Weights of a small transformer language model.
Architecture: no biases in attention or MLP, untied embeddings, normalized queries and keys.
Each number is 128 + 24 x the weight over its row's rms, rounded and kept within 0 to 255. Layers, rows and columns count from 0. Numbers have three digits each. The size before them is the row's rms in percent of the matrix's.

# layer 15 attention output (transposed), 512x256, rms 0.4, rows 88-127, columns 0-63
093:110126135105137115150126106123182109121131137102105167148109153100183132144134091158132130173107133152127125135123120125102156169096106136124099098117152171127103184120134146085119125099138117
098:205160159110125111163110163164196134131115119105147134144149120113157090110176139124131162131123125103095143157140119136141142115137120145160112130115154116107167131121121143132116127081085126
107:151093108124114148146141136109126112149099158138137155089133135140112197147139102117106161141142113151114115176119151118057142134135126129151139171127116140135120144156123124177153132122155079
102:106154117165112136123135182128111163101152144106116117121156192173115138104128092132133141118125184082115127146105132129144145157114140087068144147118118139149118100136108131132134128130129126
104:124124130128139168147134114097093081118085128129155146096120178109112129147130140134145124124122165207135112083133114161152102129116075154140097161142152131173120098126152136119094106187143132
101:147077176114138150084118123131105118148135159150134106126115145106087145155119123129121120126156112146134105135177172149118101115115146110133119096151164130139106117149135121121152161180144113
107:121127136125096101082115165125098114153117123145156121107103089140124130157045098100163143152104116129108107137143100149123134122158143105145092146127129107141146114100140191111079152152139152
099:104082081048147117128120114126127101128140104144154137109113090105121116143090133141105153115106142114125198131149148152123177156118137122140131105132130105107092132095111129121183137159108103
109:134143155090095120122091132151149068131103138125128113111161139128114101125125149170143108145096141142146133094121143102109132150102120167105159203155155166173159119145085146100169124165151106
107:112149098168182148138160069118137180107178132152119133150079129077116144130117091108123173130158111165140130146156131130125095110140163148106153143125120156113129118113145116146134098108120120
110:116135130125084126149133124106130143123196163170092134107122144109100159167103112139157125098120118138128160113125124141159130127147134134111115109155125108100153135111102145130150115139118124
100:110157128141149130063124111136135129173107080102169107084135113182159146128131171148120103113098128139135097109104116132143112117144154068141120085153148148104155124106149095127147153115151081
095:170134153109155121101114125120105123114140140138128127132143172142160156134128121154112152105126134155096132108149145126095131105126144167100114096108103153149094118140109116158112135153125157
098:118152148113125147158137135100134130126136066123120115141119174151129122124183140145081197116132165133095141113105101140142101150129188131139123134114149153106070122134100072138132185117163121
107:131105172154138141111131151151116153137159092104093160109105108104120143136102179138130085120142098127117105100126125184134141116120135104159096108126160129116103127103117112125189140124198157
106:104126102127140150068141148113113142153174132123157105102126128145143094122165106111124116116148117134159151130098136147121159097106140159140130190112136132121173132129109153133106095164151154
105:086134100152166121110156152117149082180112076102098120128154096146132109148092132112144119126168174127137113143137102095103102128119151154149136095126137105143133135132154111127132118105136148
103:128128134114139137104110123086102114136137136182139145108097121106119138162063113145116130115117113132116148105133117158129153093166127096119142107144123102147125135111125104137127130115113129
098:127134118115097184109133094110121097138098078104157169097110103162118115140148120117123138155130130087113170144079106080147110135122093139150116145094113142146076165075138113136136163170119138
112:149111135099139145156137110124119134142149119160114105137114113098113142146122136143093127132092183134117119176136144081106117127148131117143124171126144115110125095129157147177146135138161161
104:179155118088153139107098100155133149105099129099111087124143148157146183101156144135146127108137131107127103114133103138112146152151148117118110128141137125169138129103137147147135122154078148
104:122128088140144071126119122131127098116122151132147131154154121171153102152113127134132131084139114087163109107108103133115150145107156148124131159108127197142137092132146126155127137127139119
098:113105110124139152108124085122119081110127114065091139108110091124121109091108097080101126115147100146116180158119141144142174125124110155125116125110113107134085152160140100150145113161128119
101:137140112073132176084158150116123117121149145161131076148140141111111108109109116140108143166101111108132160140145124125096108158141101096140114081146163133124165085103140149113126141134113145
113:102145144117153104116153137104149142144118150125149094086139084120117155133125152120128115128143142125101120157085133110156135099157136161150175128125122151116136130209143153094118144188116148
099:149141149117176121109134142116155139111152077111098124159110096175128081135148099163119121164150144160193136112164099132090123122125129091156160086153100128114108147140137099182104134150130083
109:142153112109102117123138114105135133098133088147111106112120150111149137126094134127119128121137131150131161122118145139167138123158094146113124150079107146096124078155120120098119156169147103
105:186125110132105139110131160105149152139109138128105141149106092122182120078147134102124127113135125076142145132124100139097118111104127099116117104171128062122090130163092143111080111137145126
100:154120162087126172175157137060124142093093128093121094140126152133144129177115085116118149120159128151133121180155120103129124130168154101163151088117103180145141103112111111136128099095144147
103:133156103174140119089138159143111149069160163112112116144122131098134098130108132119129133140111143146136126163105129127116124100136143120176114120116159124097096114101131115184116116084075117
104:120155117104097108102123142123110088131123121110097123163077125100150139139168152152121153139105125189107175137154115159135156152157137078111090133127116103154097119128127092120120123138113119
110:136107152140145108102157132100101138093099091145103114072117170157125122099096132143116155105115073162113115135149149132141138153159134091122156162159124077145112117131099161144167139093134130
107:136148113105167140114134161119075133109095176096152170159123127101084130122138079145131142132139157178122115118132155143135095115129104135120120080143126128106126131149126115105127140137135136
106:126133113101124128170150135133119071130126163118091140148128119113146101135127101195128102168155121122109099115150101090067149138103106098110098122120127115083111176114137094121114154128132127
101:106133153123128102120106145108069145151131107160087116153153147154134168098058094107117117170106092105146161169146139098138134125147084164139100154172146113113099181126139137110147103099131131
102:135120162164074140074077116157119115136131155102112166145122107152103154107120144117131124107088130146098125151117137117089094159128142114107107120119155145115141085130117146095129156116112150
095:102127150112088078139162140133096146125112140108123120126171111158116122151126126152143090131182138131153142139106121091125086149166157126117082130147128139122112153130135135157103138127119123
108:109121170152095096104097112125138144130146088108106100130161106075145108105132114140163159121111165120158097122132133124128099140114125105124122120139107120151125144160116143105147130157141130
099:111100120140156123123142111139140087112122121161125142132094119149106148140146121137130144102107124128124112117093075123085151124110136084108139120137166156135097144137129149074149160122114117
110:114126139145093123114143106091126118123095079141073091120110081132100112140128113131087180155185128163137131137124133118149119135151094150131111138115083162111135116155137132136157112132117123
# layer 15 attention value, 512x256, rms 0.43, rows 89-127, columns 0-63
090:124127109112150145105121170124076167136156159137161123129085160128116065092103097141183130126162089132147103142128133133143121149125120108155100138098106151122135141137114128143101136135160095
102:083142119144160141153084105137119173132130096145125154116102091156098132125134073095153153104150122140138130130157090106108161128154122104092113160120151132091154099142123098130110159163141127
097:131112139150172147098165129042115144129122158108128163151146163124132148125118098166134098105119081121140143117133142161135146128148116123087128128144144129124125123159107131132150142162119125
098:154140154139134120129110166140102097126139123160121157109107132134122142146160160100133152110165093108108156172157147159126119131111142110159133125108107171130122099134128154135140144159143150
096:127153141143093131117127167132091119127084100138137143132155151143111174135155139101081131122129129130110149160141161116135119061155128110078082133156120110152144101121181133143169149168144156
092:128117081098193129111131138122128133096126129114109112177124121123152137110110134144154133150111121116162159114093091145099130145105118156133149183107107126129129101151135108164155122162138112
092:076129116133207163198101109123133107096124116115083104133107161114129151173113119161124106152134112156142154149161090090124080094100113093139103127134136095177118124094091114100117131118156160
097:149145108169142130112099156173160105121119165136120146159089143125153133110150108122120141141121085122137148079127132142084163130132135158132094152071102156093110133146166180115107122123119112
101:147122150103135138180150121119167062138149151182151152108158122114116116157140131163141101074124125145122160124167142138132150122136143129143091103180127100120118120189124163128117123128171154
100:112105135169140151163124115147144131097135175145104122119115095095167144122091123119127082099138135111152147139135121159101078138107114101149137116141143132103128159118128147091152117085154145
094:126169113107127132130133086123112162147091125070136129098168096166102169101188132143116112136105107115129156089135152105135122140124160104123126160148105130151137074080161157150119142127113152
091:117110081131151154107065107132133124135122122113082133143141098165123110103099169115137114114157138101111143187112154125100161090109120174123174138116103123126158147160153123131129127168125116
089:129126125134100169114114116105096108124121099114110092129119147131099152087162130127126110106169108114109125173161114109087103132103139098141152148137107139171127119155099114120122159158146110
097:099044112131083116133135135108120123117095142131126112107156146111157141140122122132108138149094135130157071176149105124122142135180086108159143076139126123147122124075102099145150121159158088
098:144141105125144115142122132113145152134145104130157165135080120107132110082141143115118077132122190101135123112101127120164146119130093141139142129078165100130121152144112124113113102090116155
095:128115116157122101112112128111141153149138136104128127131168099153146159163092154136094117173124180107130123158124095105118140125101121127130129118158094145128104136151125133149176136140065123
099:059143108116161124097157129087106116147126101141090110129151140141144136125113100138082095144135170126075164118173108096137118107143147125122119110118133134120130140102133143157109105127142134
085:141129133140117118136144135139161116122124096144126104161106101144108153121151091167105149102103132164139145128123143119142123140128098106131181093070145133140127133107110147121130109098151118
103:118142123106125140101112101104117139120099106144147133131148163065129145123102197123094142125095163129116145147135132108114101111159122152162133110108119115133064145136120109155106162142111126
096:109135081140155109109146149097131186123131162095133158173102106106110106086133112126128091140091158122121136123107128148100140118150087146086131146188139161125109104116178156121129135088151154
098:152155097141093097148123124155130136152113136117100165124135109081149142126165089181070124130139085113121134097107073167128159162112104135119156140096115115110113142083142104115126112121122149
093:097162138124114099070114155117096149126117120143119121116123144101112150162116107154127129139120145151177134144117089126167149075118166104087105087129142092150144152161122102143145127134146143
099:136127114165139139094162150139094178144144110130148127124118134140120137158145120111109097098139163090117114117112139129127107102133157128103125119112113125174176139147112100153055140107139143
102:137153087163149106118139097107135176148145134105066142131126105140115094133154119131117200123126177123131099122120159135183145131157113154132142144107077158142175135122119130101119140120144173
093:098122103143121113114135134120122073174135133113088083134132142113167152105140108164075129096136127159147129179109117132164141099161133186125131102117143136205119125149154126147135143135133132
100:147107117096100140139093139099112101115129128170141126117108138139157137102145159156127106107135111144136150121133150098142118115114151172159065142065121144104107167152126081077143161123134162
098:160121124129144122111175120096121097117123108132115096159150101123151092143137168088211143145131144171111121181108158119133120159104155148099138137152115108161109144117153125105097077074141122
089:155130168112141114159165114136139119156113108130141134154127171143097163103117076139134095152160159183138124162149128146180129140105155113105128092133149110170131115112109150123150158135133127
093:128124121113079130135178139097149063126129115075147104117145158122114087169136083180103103123117095139146148127117108104145107113067128125090151109152132147159090124135127136178101149133094102
093:090125084128104128143138110087105139153065140149143128150091134161101121143131133127158149105112101102147147152097146107114109177153115125117130092136181104137134128133094153164187139118123136
101:121157133156153088142153125138131149107108139133127143137129098145137152140093161136133108163173108165080142181132134128134090146178119099114126060142179188108140134151124153084111126122143130
102:139099165122137215106109148091123144181127110138125102110094136133150115072133129121124101126102136125131132126034136050106147143124127120118146125140136141174138112134106137104129147127164135
094:126173130186097094113107125144102120090142151106108124131148138113098125163125151142123132123088147162088160136121118086146130102135119142106144127087124097078154182093145116170198122098113167
090:109142099109124153134076129111157150112126132102171075120181144093138134137099149116126123095137121138115120117141109173104119106139130158131077091136109108107101164127165105083153108130165162
095:139125125176138142109132136094091171125116126103103149068105140095115146120145101124113121117112109131165119153102114112155142092124142129141133163182118107167191119196131116156134142152153107
086:145129137133082106148120132163111144129122120155127118115167117080115161129112142068102151139109080120148144109124108152084125111103137126117137118137127134139168073068138079183141136123103137
099:080113122119137148112133145080126153136147139113139117107116117099140151113148162079128149130101156125181137100080101145105115157181151125116123101146131149149090129148170119111167160068140107
092:110102151122105069168158123107112141152124125145056093094099133130123164161163087098137131180146157146135085139145096093145120147171129110137092118181110128146117185144116147127152141137158109
099:162122129094123125134207143106106110123145117157130141100153135136138135156124151112095162128148105130158155143189114121140124136143135138133120091128143159123114122132099124124144097209171164
# layer 15 attention query, 512x256, rms 0.414, rows 128-195, columns 0-63
097:150104096117104140109135146115123116101124151117128169128130159138132133093092097121127153138197147141161103101120164140166109138173184117127110132146133144106160101146129107132140115107112170
097:151088079135089138093140149174144099115128112128108084112157136164120137114130107160149176131161132153123149111129145124153106159141157101126152150146130103128111117134112110126107097112140106
096:115169189162145153150114085098130124186125106130129115107135120141118145152118156191143104145124111133104151154092109119123148122120131121145137156134119102117179121135133151100080136137152126
087:144136121114131140122153136126118141135147132086142182144146102113140099107087094082118158132137118090100086109139131117128156164172147116146133085164109130121169154160122123095155160098088139
084:156140116120120099137131130128132107105171127147085143150137090137086133138130166131137104122147176122121123184133138132094116136125139147134163118155087122154116132127111182117120147104147125
089:156101144124175108110110116119076167120125111104155123117111135158182121106154138139122127144124082149158108111135135173106164129150120092125123154095139177175148118123152106099099136113137179
090:133116106104135118110149136169100105084151161114128126109152154180133147111098125105124119131160145120123097103163136107109100132181141190131124141151115138120131108155145163119176120113122096
094:113096148146140128118120141094133106138153138056124154165180102165116101113101136111110115118125140152120141128088136130112137140077148139131105131187158123121110114163086076106128178138133106
098:124134136116100127110163133103156131118141136113156129109106125151108138108176121093107089127117097133122144144084143090081153147103127118148103112149066187125105164125098104122113113127099150
095:077148198131090116136086138108146121164110158137147108111136175101137132119133138113124076083079115149114137148121173151117119103124125133128137159084167092141174131079117171117106097155133129
089:128167128113142120155168093145141149129112142147108112097107123122123120143120135152114089153113145129121146166068148089097095117095118111122149154124128148144124103139096097150128119090114152
091:111108116125142116188120126113149099128143149118147093159117115142147124115168099143120151157113117101166106170097097130117121131135111162135114090161123154144150147151128130139156121065129110
091:130140142129091161139091126092141126160127124136139098111129136136156146115153138128143110094087115101146141110123138122159147091154108157119179134115096094131151134090129174131152101124129091
093:104138140122101117125088146141116153119123089171116133116103122150123120129132091109138122132185119087184196154119116110128174167119142109117136155164141128141113148123112162057099143136161122
091:125176142113125167143175119160114102125107122072119160150112112144076118153115090149147116148131155114108098118124152158163114141109114143151102133113123152133153136151075104105082160100109156
097:154125138114155135163085125125110130138094108107103110127148126095146115148112109144186114149098160112115129113138108111120085144141128122118172089168166096158148134133123144180123160059138139
093:155113104135100127117093060144096135162140177105146105087115165121152087159089107164128126149128135131111109153123156130142129119081076109132117137138102111146139116118119165095115105108114166
096:104115150131115122157143134108099120126152147166128098129100080108139079102130131080108129173149114135099128134108144092110146119159112119160133123100123152139107116135131133146111103156148142
098:172118136113153123119120105136105125090138115138138156141093146079117124100119132139133129114142132140125163061118184144139119100135065127124090100136126121112128116095118110149145112152109134
100:129104101135093153103130109170125091138131113135126139126122141106090120128107120144113111172163135112149143105156129128163141102116097183179129166144118143146128125145098190118171117143111119
095:140118118158115128092119115163132137109108112142110127137122150130121170126146115079157155104138114126131113116135165135121157135105122151129127168144096110133094141152158117129122125107113086
099:130134135131127099124142130137124127131154109111114117092133122111117145105145122109105134170125156099173148105135142130118110119138107133134154180135145145152136092124091171114154125168135132
100:123125139124142122137128123126107155145133130122128125135136125127158082160162120129129151125121131109149115149161131113127126085141129127111123128125121119142107121173143142105112135140078123
093:113135086132150147127127138123062120123105081111114112135112091136130162139169140130088124110113150115158088109100117131141099125113086153143165161159118118101145126138137120128120199126141139
100:125135119122150137123117141112086125118157185129133140119151143112124125154145143126097117133149121090123091146146093134153104142136119167167114132117125134143108127143137114077090126140149094
103:147184129102125105134118196138151158118096118135113072140149121123171122134151138154132156103104110103152152126156150127132110116158081136159121152143154085112110086079151141135151128073103193
106:128115174124168070150112154112137117127141134121161122117107158108123122156137155100154135112122140113181119110164114125127156112122138115114113105144108157092097106100154119109121112118151151
097:128094098117143135133117164153080152129110151119132152139103139100131134126089140145143104106117120126120126128099105136151122093138149170117131130096091143116109134147132114108119124114118128
101:155097113126106140148122077166134125128125178083125171126141136114131097120152152128100116131141147138143101130138105140166141156122126087143116152125156147139109146126106150137088132119118076
100:172129122127094090135173107177161124103160169138103142156148097156102116106141106137126144167113091127126117131115069118072109100159100115121115179133122102136079158124134121175149126150114133
099:151146123131092097088106067151123100142128140107135111155112130131111148131111131125110112144139111131173110143108122162124188143106116128119120103161152107136078124117164089145176095158147144
106:139116112160139136111100131086122140126119170134126108125170170131114116128190156164105118136124088149109108119140129156074110102133178125150112122149101132097180117159123154111103165090101134
099:182130105171158111145102100121079115141147132114149111111116147126077153101157137070158120135124134113101109106154117120139122128130054098154083080123093154109130117143128130134071151113084128
090:142120109156132103153102120158138123110191127135090114131132132126125157115145120123144110112117141122165100088123133138122085159094127125101111147105135133056138127171122140132145161176170149
094:116114111126116074151139152099141137099144182127092162147108153130160155166126101099120093132128163102103109141133104138116122120139140141134109106106117126101107108189108141132127090138106136
102:126125138090115149147145144129147117093133124103119123144128110120099103131113115099137084120126103077145147124084095141089083149108130157118127109099171143164118130108138123172151135131159142
097:130140112148120134132094140125106136138122148124108153192111135137148115116117140119136179161187140147116121146119110158113137105105147137113088118135095118142075119129102113121120138120117166
094:129107106129166140130114145128102097147135116132104181077125118128113116118148140168113131111112104131092156119191103148121133124108139096119141085140160148143097126131125131123094136133145155
104:163144124127107142116140088124124153110108120045108159101125086141124098150104131119129128158119162120105131141093138117144145096115100118129086060141118153103102112167092102093173131146109127
100:121127114098170129104119147123133096149140148132105147104105152152135090131119138095113148098162123109124111104118152111176105109089105118109127099162144119085206090121137137120129119139106107
100:139146121130150095156136180142094114116160176109123146118134109158161135155188131133157100145146157185125155088119108120140127179105120143102099094132133100101131130109118105140147160097121100
108:136145128138127180120167113112146133146140128214142093154155134134138099123169139122141073154109159107125094147162168146134153091141129105140116138178110154144142123161132179116146152121117149
098:106128181112068153148134134148112102158123115109143123095109099124141134107149129083084142109128125140118079142129169139113125098137116102125136153085120110117153141150151136098121154128149108
108:109121136057112113149079141135125157168159128102140127104130160126140109080153112144141143135097158142103117112122092161121120098136099132149142127131135108115136140149088104151149118148146143
100:081153129125141152165110155159134142134141109110086134166095150128105100145165144155189116132132123131154166111102102144115132138182094136134120143125136124095119095136152144084195133111122108
109:128154100140112091112142104107134142155127141100117132150144106107153118113156088154156123120096157126132191131108115142073158153122150083135121151108137173173121142112112096096129123124112093
104:148132156146151130133139153116110125154104159145126131137165091194162092133127128105117127112147142150129144123133104130145103094100127170098134090124129123087121136093124124118141137132159144
103:099121111104166134124165125129107148101143125109097116179100159123102155122164115118130120106108128133139085094145125149140120129128128140105094132134106094108117158148123135167125141124123167
108:149118129128105159126180159137083134135115073103135140101154133148146106115141150146149149110153082145156171075100141134169099098122165129112126165151089143160137122144118181149132094119179121
101:134090149138162153163115098132128134145120104171124129144142125143146157140087142135146140137134167121121133123114162098169136116142150140109128154153119130114099135067119076143085132114102138
093:139170126071116135105164112126158098121100130135133156114117130136111148152120101096138136144099141108094117140118108139099121109130113134139181156131130125133158115156144117123125122097114153
107:158114119125131157154138147153110098128113129105071101142131123144152159140131124110156168131147113158135086115112141121109140110111123123110123092142100074133158181129157116109133096128108120
110:153143111151122123099166126123122120142136160117094126154126132099118161100074085143150121134075148109113109096132145102138161200142108187137113135099104125149164103117112162149130119127167157
106:121104113153122104150136148116124154119116102126119147142145169164112105117128125077152120093139159100106099130109089151162127110131116127163160173127140105093113173144124171093128156178138131
100:138110138134144120098173147140110154143141100126133161128110149154110137125119113078138163117121145089171130087121141118116141168156133086138157120168133138153126138110157122108096124102158138
104:132099104138147145139128135089142185154096100166135099115131159167082162092132158125134145153113126156120169157138161121125114173105097058106109119117115170113147163108103136140123118106145165
104:123150082116099146155110109134163130143156136159140150115154120186138091090092114108163105121177093119146090159133137118129147135131163116136124147121128143087083108112055113134094090150129137
118:089174140211082174099138118167134071132131110136149139137142097146112118140153156116109112127110167112138146153108130140103136141161076150141128136152134156116157145145131152163096135119137144
103:095156083145107136083125116123088116114115086149154139198139107110121145122110075153120147115120108092104107095125118112111078114132103100126129129153177148138106107092122107143168134143142167
104:111145128160171157130165110120145160146128166108212093185131105110086094116116129118121129128116137117125133154161159072135107134126161143148149137152136104143135158143106145124118184123113132
112:166130179076148101131108143141112100159128096133117126143135123127163067107126116131130139139089108168127141137140145119102108135111148143122121121133154108156127119119121107169121151090129132
289:124111143078132099129126143130101145098123139167123143129111157144140156114050103128120138107134076143150113119151132121125120095134192086128119109107096095146101143114131122148155136107129100
103:142163164155141156148116134126158181107139125121146160149141126120160100080116115145168148112155098106127184143103147175133114096120127113085126110173179107129110122138131095112102085163107130
101:199115099153147129080117138145169157104117105123124128107095099157111139101157109114172121128161118129156151132130146108160131132166172136132167087179097107117111103165128112178110114128176103
099:137129111130108165110094128127127131127130118132068109137087163128136146126130118091132128133166149152140152140096153163150088131129157117080141121155094100129113131093138135135101110103165138
094:132149133140151131115133101122124139153118085134108100141067138077126138166122136153128121103063101142147149092133131129113140092098109104119152129131107144092136106109154146145122134152142149
087:153133109129151178133099132166134140125151141062143137106134138138152119154134133173140158112112104113146082135170167153106073121157158078119138141126130137122146100223141082136112110142089112
092:187128101129099122062113111148118122129164137140134128150127153126153123131102100142119136128140155128156127170140186142173129136166146102134143138138122169122097125158147151112165122188121129
# layer 15 attention key, 512x256, rms 0.398, rows 128-194, columns 0-63
088:099122134139150118095147160156156117126124127108106136154088099110168118123110154161138115114115110076134121089159083107095087129129154137114117148130120119117117145113138116120106144116096102
087:071123143120105084145101110087115077138120134131102140128160144141097118114139131155116161114126146140152142099106084116090087145138127115096086115116135135140145103135137070156137147131096126
090:148121119182132104109173145145104125167155108122169109081135133143162156144171135107115116126120128148131129124145127151151147150114081135145147129127147145157124114153119113114169150120137160
091:144141128170129142123128129138153148127105101128117123098101122128159134189134159146131100116167143136157127095133101090051118133153097113142117144159102086121153151161155137170084140088151137
091:127125137168086109124162114103146156073142110149133106080130125160135150124119128123128099170113135138135121145160125113133167158107124158128135133152167147117140156195139129125108161116104141
090:100102125102130119109109146123070125148111139169154123138139145130142130063128151115170150135151083121109104156150122121083120107166145076071136130111089101133155171127135128169132113111147141
091:142104109081146120168141139117120119148103114144097147151161177170089124126121133106164136129140122070149117162114148156141109159087137094124134135118102087154121138167118143135087142151132107
094:090159093138130093134134106106139108154118104113148104120138140142134135133112121104158125107124151129103129105146118103106084148111134120119080112118130113125140109085134105142132098149110093
093:114109186098163142129102121138099099147078147171113090095145130136106099129106089172174134110139117150099186130137135163117113141133118100111113128140125145145156127134131157106124125127086144
091:144156108164116129162132105093094134120130106106138084099080123148125148076172131151089135157118087122104148134138141135094127111159137114143130100137122147162137142146119114094133144100107137
085:132141142101142143161148147136094117122164124120099143140104134106136121083108133145112099124121096167121135086112140095138102127135136130149113142143095123130179114132161130103145135133131126
092:102134142114122103093129127111090147132118074151062111103198122122167091147131143157169173141149127134161094142101119093127134123132128141085150114098156121106119091166146142140127127126136075
096:108138129122136103143124124125099131169137143108128126080135140161159176134170179123133125142102139137150160126130130117106144167135133156152130081105152146155124126121100124156139147088149113
100:152119165117098121106138098146137115109131133152099106137166120089120133125117134134124153126146187141116102162087105138144131100135139129161140119100181120116120133119148130103128156143134141
097:085106127128128164167091117151165144148108145107136107138081138176087145082162149114106168113175138115102139174122110100094125097127102087103146076134141085155138110102165111129150095135063076
099:120168111148093126138118155128106110140137090117144138135085144169120149133142133109141170112113091103110171112114153134091135135145103133117116102105134128153091129197133098130132144137138150
099:121173112120120148118147147122141150093111145132160094123145106125070124090143110153132110092108154151143127140131136171184115148150121137112126133077144164107102132082098127137116139118104109
094:112135133091147129106161119134151116150114103148147088133129186159158176115141130112150116104107148108129117126159169147109144127123077110134168105138130144163117139113096131132110092175163083
093:146166164182143132155165116131107116156159093151150111119079112125137149116123130119110128119118170090112162145127122155120133164147096114138106110145104094141158070107142076160119121142107118
096:136150149148157143145125119130126117091128117125114130137132127135108122109149127120152136132137104133126137147131129100128123132097116086117112172122145125101086125147117114112087126157140107
097:127102146161111118116105105121109128158126147119124205166150133131094143135152131090152125105137162112139106098091134090130103122120110166147155163167115131106112097123138101106121145154135131
103:118119128094126156158146125120123132155115131134127137146107161132076095166107156122086098132158107097144100108107131111147091134139124094146126139103109124134140107097076165093165091140131121
106:139085132142090154154139139103113102163130158128127131126110148117131103113130134108111108120069153143138049132116080082122135153149082095121119109121119099113147126132138146118118118133096140
095:129170122109147102141130149114170129081126132139110079124135139128114099168079152127133109139145078150117119161122125137133107137150115080135111120108109151120119147085121163090113134128144125
100:154147120035118107139130133121130125143111098161120157152136185115107118144129112094120141142117102094141122146151123146169175149136120112176136137151119095169140105122101155130170111102140133
101:140134134113121077186128105141133127109188089165144134128139176084108117157100086146157127139093110148086121179133091152165124083118129107137151127144172142082143115126139117100158104116114115
107:143126096156104136121140125140134144121145160144146088096104092137138175141079125090126112134134135139146137101127145122119149134133156100134121136142141121103107110160157121056099124108113119
105:102107145100110069117106126122124125101159086089142125163148139116138162161166089197106141099130112124102134106127080123126106133114124156119099148140140110122113158108120131156131148126144129
102:145158169118126119083121161113154098062153099123074142106105132124081151065132164131124138128123071074176122119155095095129119126142113152105119114130117127158111143116169106112117129107142145
107:125113113125113119142115140126137123165117164168117140144104168105124145132106086140158155099141095129115182120125168110141092128148087130107128123150121168177091141091093126117173159155127147
101:140090101126135174126097142143128144103129078171145111145101117145125164143105105121151101143127135139169105137125132116150128164116104121134130132121092137149116115140126170101157122135141133
110:111134109154147145136119112129114109101147120140099130117164132142141111175184110165074154090140126135148136112060147134109130155157134166153110170168148098136168093129145121136132121145117132
100:128125118142184136133106145152175097148117077125131101146116127117110095135151150126141128135144141153117148152115123120148133115104129121154124139158155073110149099079145159130138152096142102
094:140139149155102148098141155106114124083148121128133092100107120134109116152066125062165176146137147104155159167131118124095125144139126095100086156143116143128150130098125117127122155156099114
095:146097112130148067102201129128131121122148142145138102110108130146065103156139136137142123154155148149160134081076127099147144132120185097156131158154125111111137138137137135157132129146145129
101:109148100094105128087112134148164087114129135149187078141134105129129143161079112080103096118121163069131116089108116107135132137150114151131132129110115138100140110159137175124102165120113142
099:126135119150115112095125106135110111136113067096129150107131131170123111123116127158154128140156122122129111160168103153121112162097128110102152139145129173050136119099097129109131154180162103
097:148118151131052135118117130118127137153132139141139164168136133134201136125109107137118133101113095171159137121181106144104172136149155139126138158152164143138146121123139120109148182089084152
103:124185157149142179120147114144160151122127131141103145160111074115120101124114109126122170128118149062076101127081111097127103180105170113119091108128073118113105118140133107131132117163130134
096:091127131130089135120162141106122123112118153107161123095135146124141137139082102109104147077109132169116063160113153140097113086137080156131155121107115134128157129137124119129099128090090169
105:107141094130154092114102114125106152127165127119133137119149151142119102152110131120161102113158110165104108212131107130124128142084115143116158089153090093119136145115129102125152115094155140
108:112159157145096144110157162181120133125117125130082148107169111160150156111100146108158122114112110141138120123132174161131135117135118109134141152119127116104137084095132128108120155091122132
106:119167113136120154109138085129147136153114160098131145129127143143157149128134151127088112167114131125124065125157146120138169099131113133112130129142161126154139174119131164139107111142080140
105:176101133084097133140112153104109131163123093115093122119126127147130113150156144137107115118111172159113124122122142143129116148097136159158123148140116093116096079102142138154131119135137125
101:133138151160149162169097116127133113119155139101158144141123119119111127164130107169112138154129136136126149141098095170139109087128115143128111128162154142149103160103155137111114150126130113
106:114139093164106113172113113087155096110132142106150127179140112058126117090107125119115134137157128127101134139112165132130166108153067144144127104094127083128131114155122170132150126156109126
111:089104145133074126102126129132123087108079106155128103091135086091137125134158151122121147096123127181116109120135140107111153129119134164195117124138161143128139116118141075170079128128134143
104:138105143098135111125115152142117134104086099148145154132156110118134118141140116128132133131137081124099090150150148135111103157074141144134132150129113134164103120117159139177103161129134111
106:114135095113117123105172132153113097112111106121103159132159085093125160125115104091103110144131116123115122147104114145133076120123131097163168123134109079111146103159117161107110085116116115
111:163152078159123111113130121096162155117146113150120114129105102150172185154138155141119114161119166164119120134133117101143093146111118135157159155155089095120109114130155155131148143118122143
099:130074104157145105126070137093076142143148122106161151105129075154137120153150123120146124114110115128125140158084145112090131160094130166107144121115143148098128160157126138148121103160129164
110:117135135122102151124134089087105130156134134143104118194098130140154137153147149108160121130143096137124107155133114113116139110123095171095115146190091113125150106148144158147133124149096112
114:093141132152141113142150104144108122124122142101078119088113095103121097184125150124128136148090137096103111103129090148104157126140094148139142143142104162107158118145161157182128205157122129
109:145106191098118150087092114138116129154104141118134150115119111139126093159103122119139043152133144097123147146106136115119076097141166111125106136137132094169127122125137126157089098140172103
101:102155118149118132116106157129145124113107130169121130152171089110158111092119112124069130129146128107120138175127117146148133137148118131115184120131164089150119106130116128121092114167153137
103:131128158143113169127143141148083115106131128100167168152149162146147152123183134105135100125139122079140152169114162138137140148116122134143144135136120115134125097091152144166169171137152159
107:096108136083122145138147150177159144116110145127132122111117103149121117091149180113158145150108093115143163144089122135114129144142112144105128135152109144147114145145112154110193122119184173
114:107100082140159174103144133129125136126143142095158152094139116173103107145119162096155126141142112092105092135137095056089134125152140118119131100158146145137160130192153169152139136099108146
108:144126067069130108104124092109117123114143105156156106126138171104161136136102120097158161112134164108086140164149128092150131169105148117094109114182171117115169092116110142141131141138144104
106:116155189093114132158124130117140138175087141143145125132106146153118171119146113179145116099157100097122164117155107156130140135134118105112185128108124119123181117150097139112093137139143131
119:137126138108124105164120134123084133135057110092118156117131111127144095137140139132136112138125054157114134133171106106152127111118154108086148130155172158145161150118084076122188140131126118
105:170158093127127110125118116109136102152152150110131133139106094138175116145124136132120118138170158155130148145130152118083157124143136160150124063141119103153097138144122108142108143117154141
107:164137124132103159110146135132126128099147148122126126161129130118116135077131129134145148113130130090103128113153123165095130147094175111101201082128167117135111138111142094103108123167085118
105:150111113133143101130144152137133162089109145129153112130172134133129172131119153138079141112143129086116121138134144131131129116130073095116122135106135122129146100099120108151152146138098118
091:113120136089128146128130143121145129134150128108179135118139142101143089153122095152093124121108127108144086113133096151131093128111173136154103063138160138128136127128117117174112114117074157
091:099138151104091130077152137154138133105156118097101069139128143138120120119134115106142100140126111149089122121133140161166122130170125163124136088136131113157116128075077110105152148132160129
094:122090124141159156127142123145140163141123133110125125117111125127083162132144137142121104078135137133115134094145133085118135122159099140148135107135097123143118126141155116141165151094136159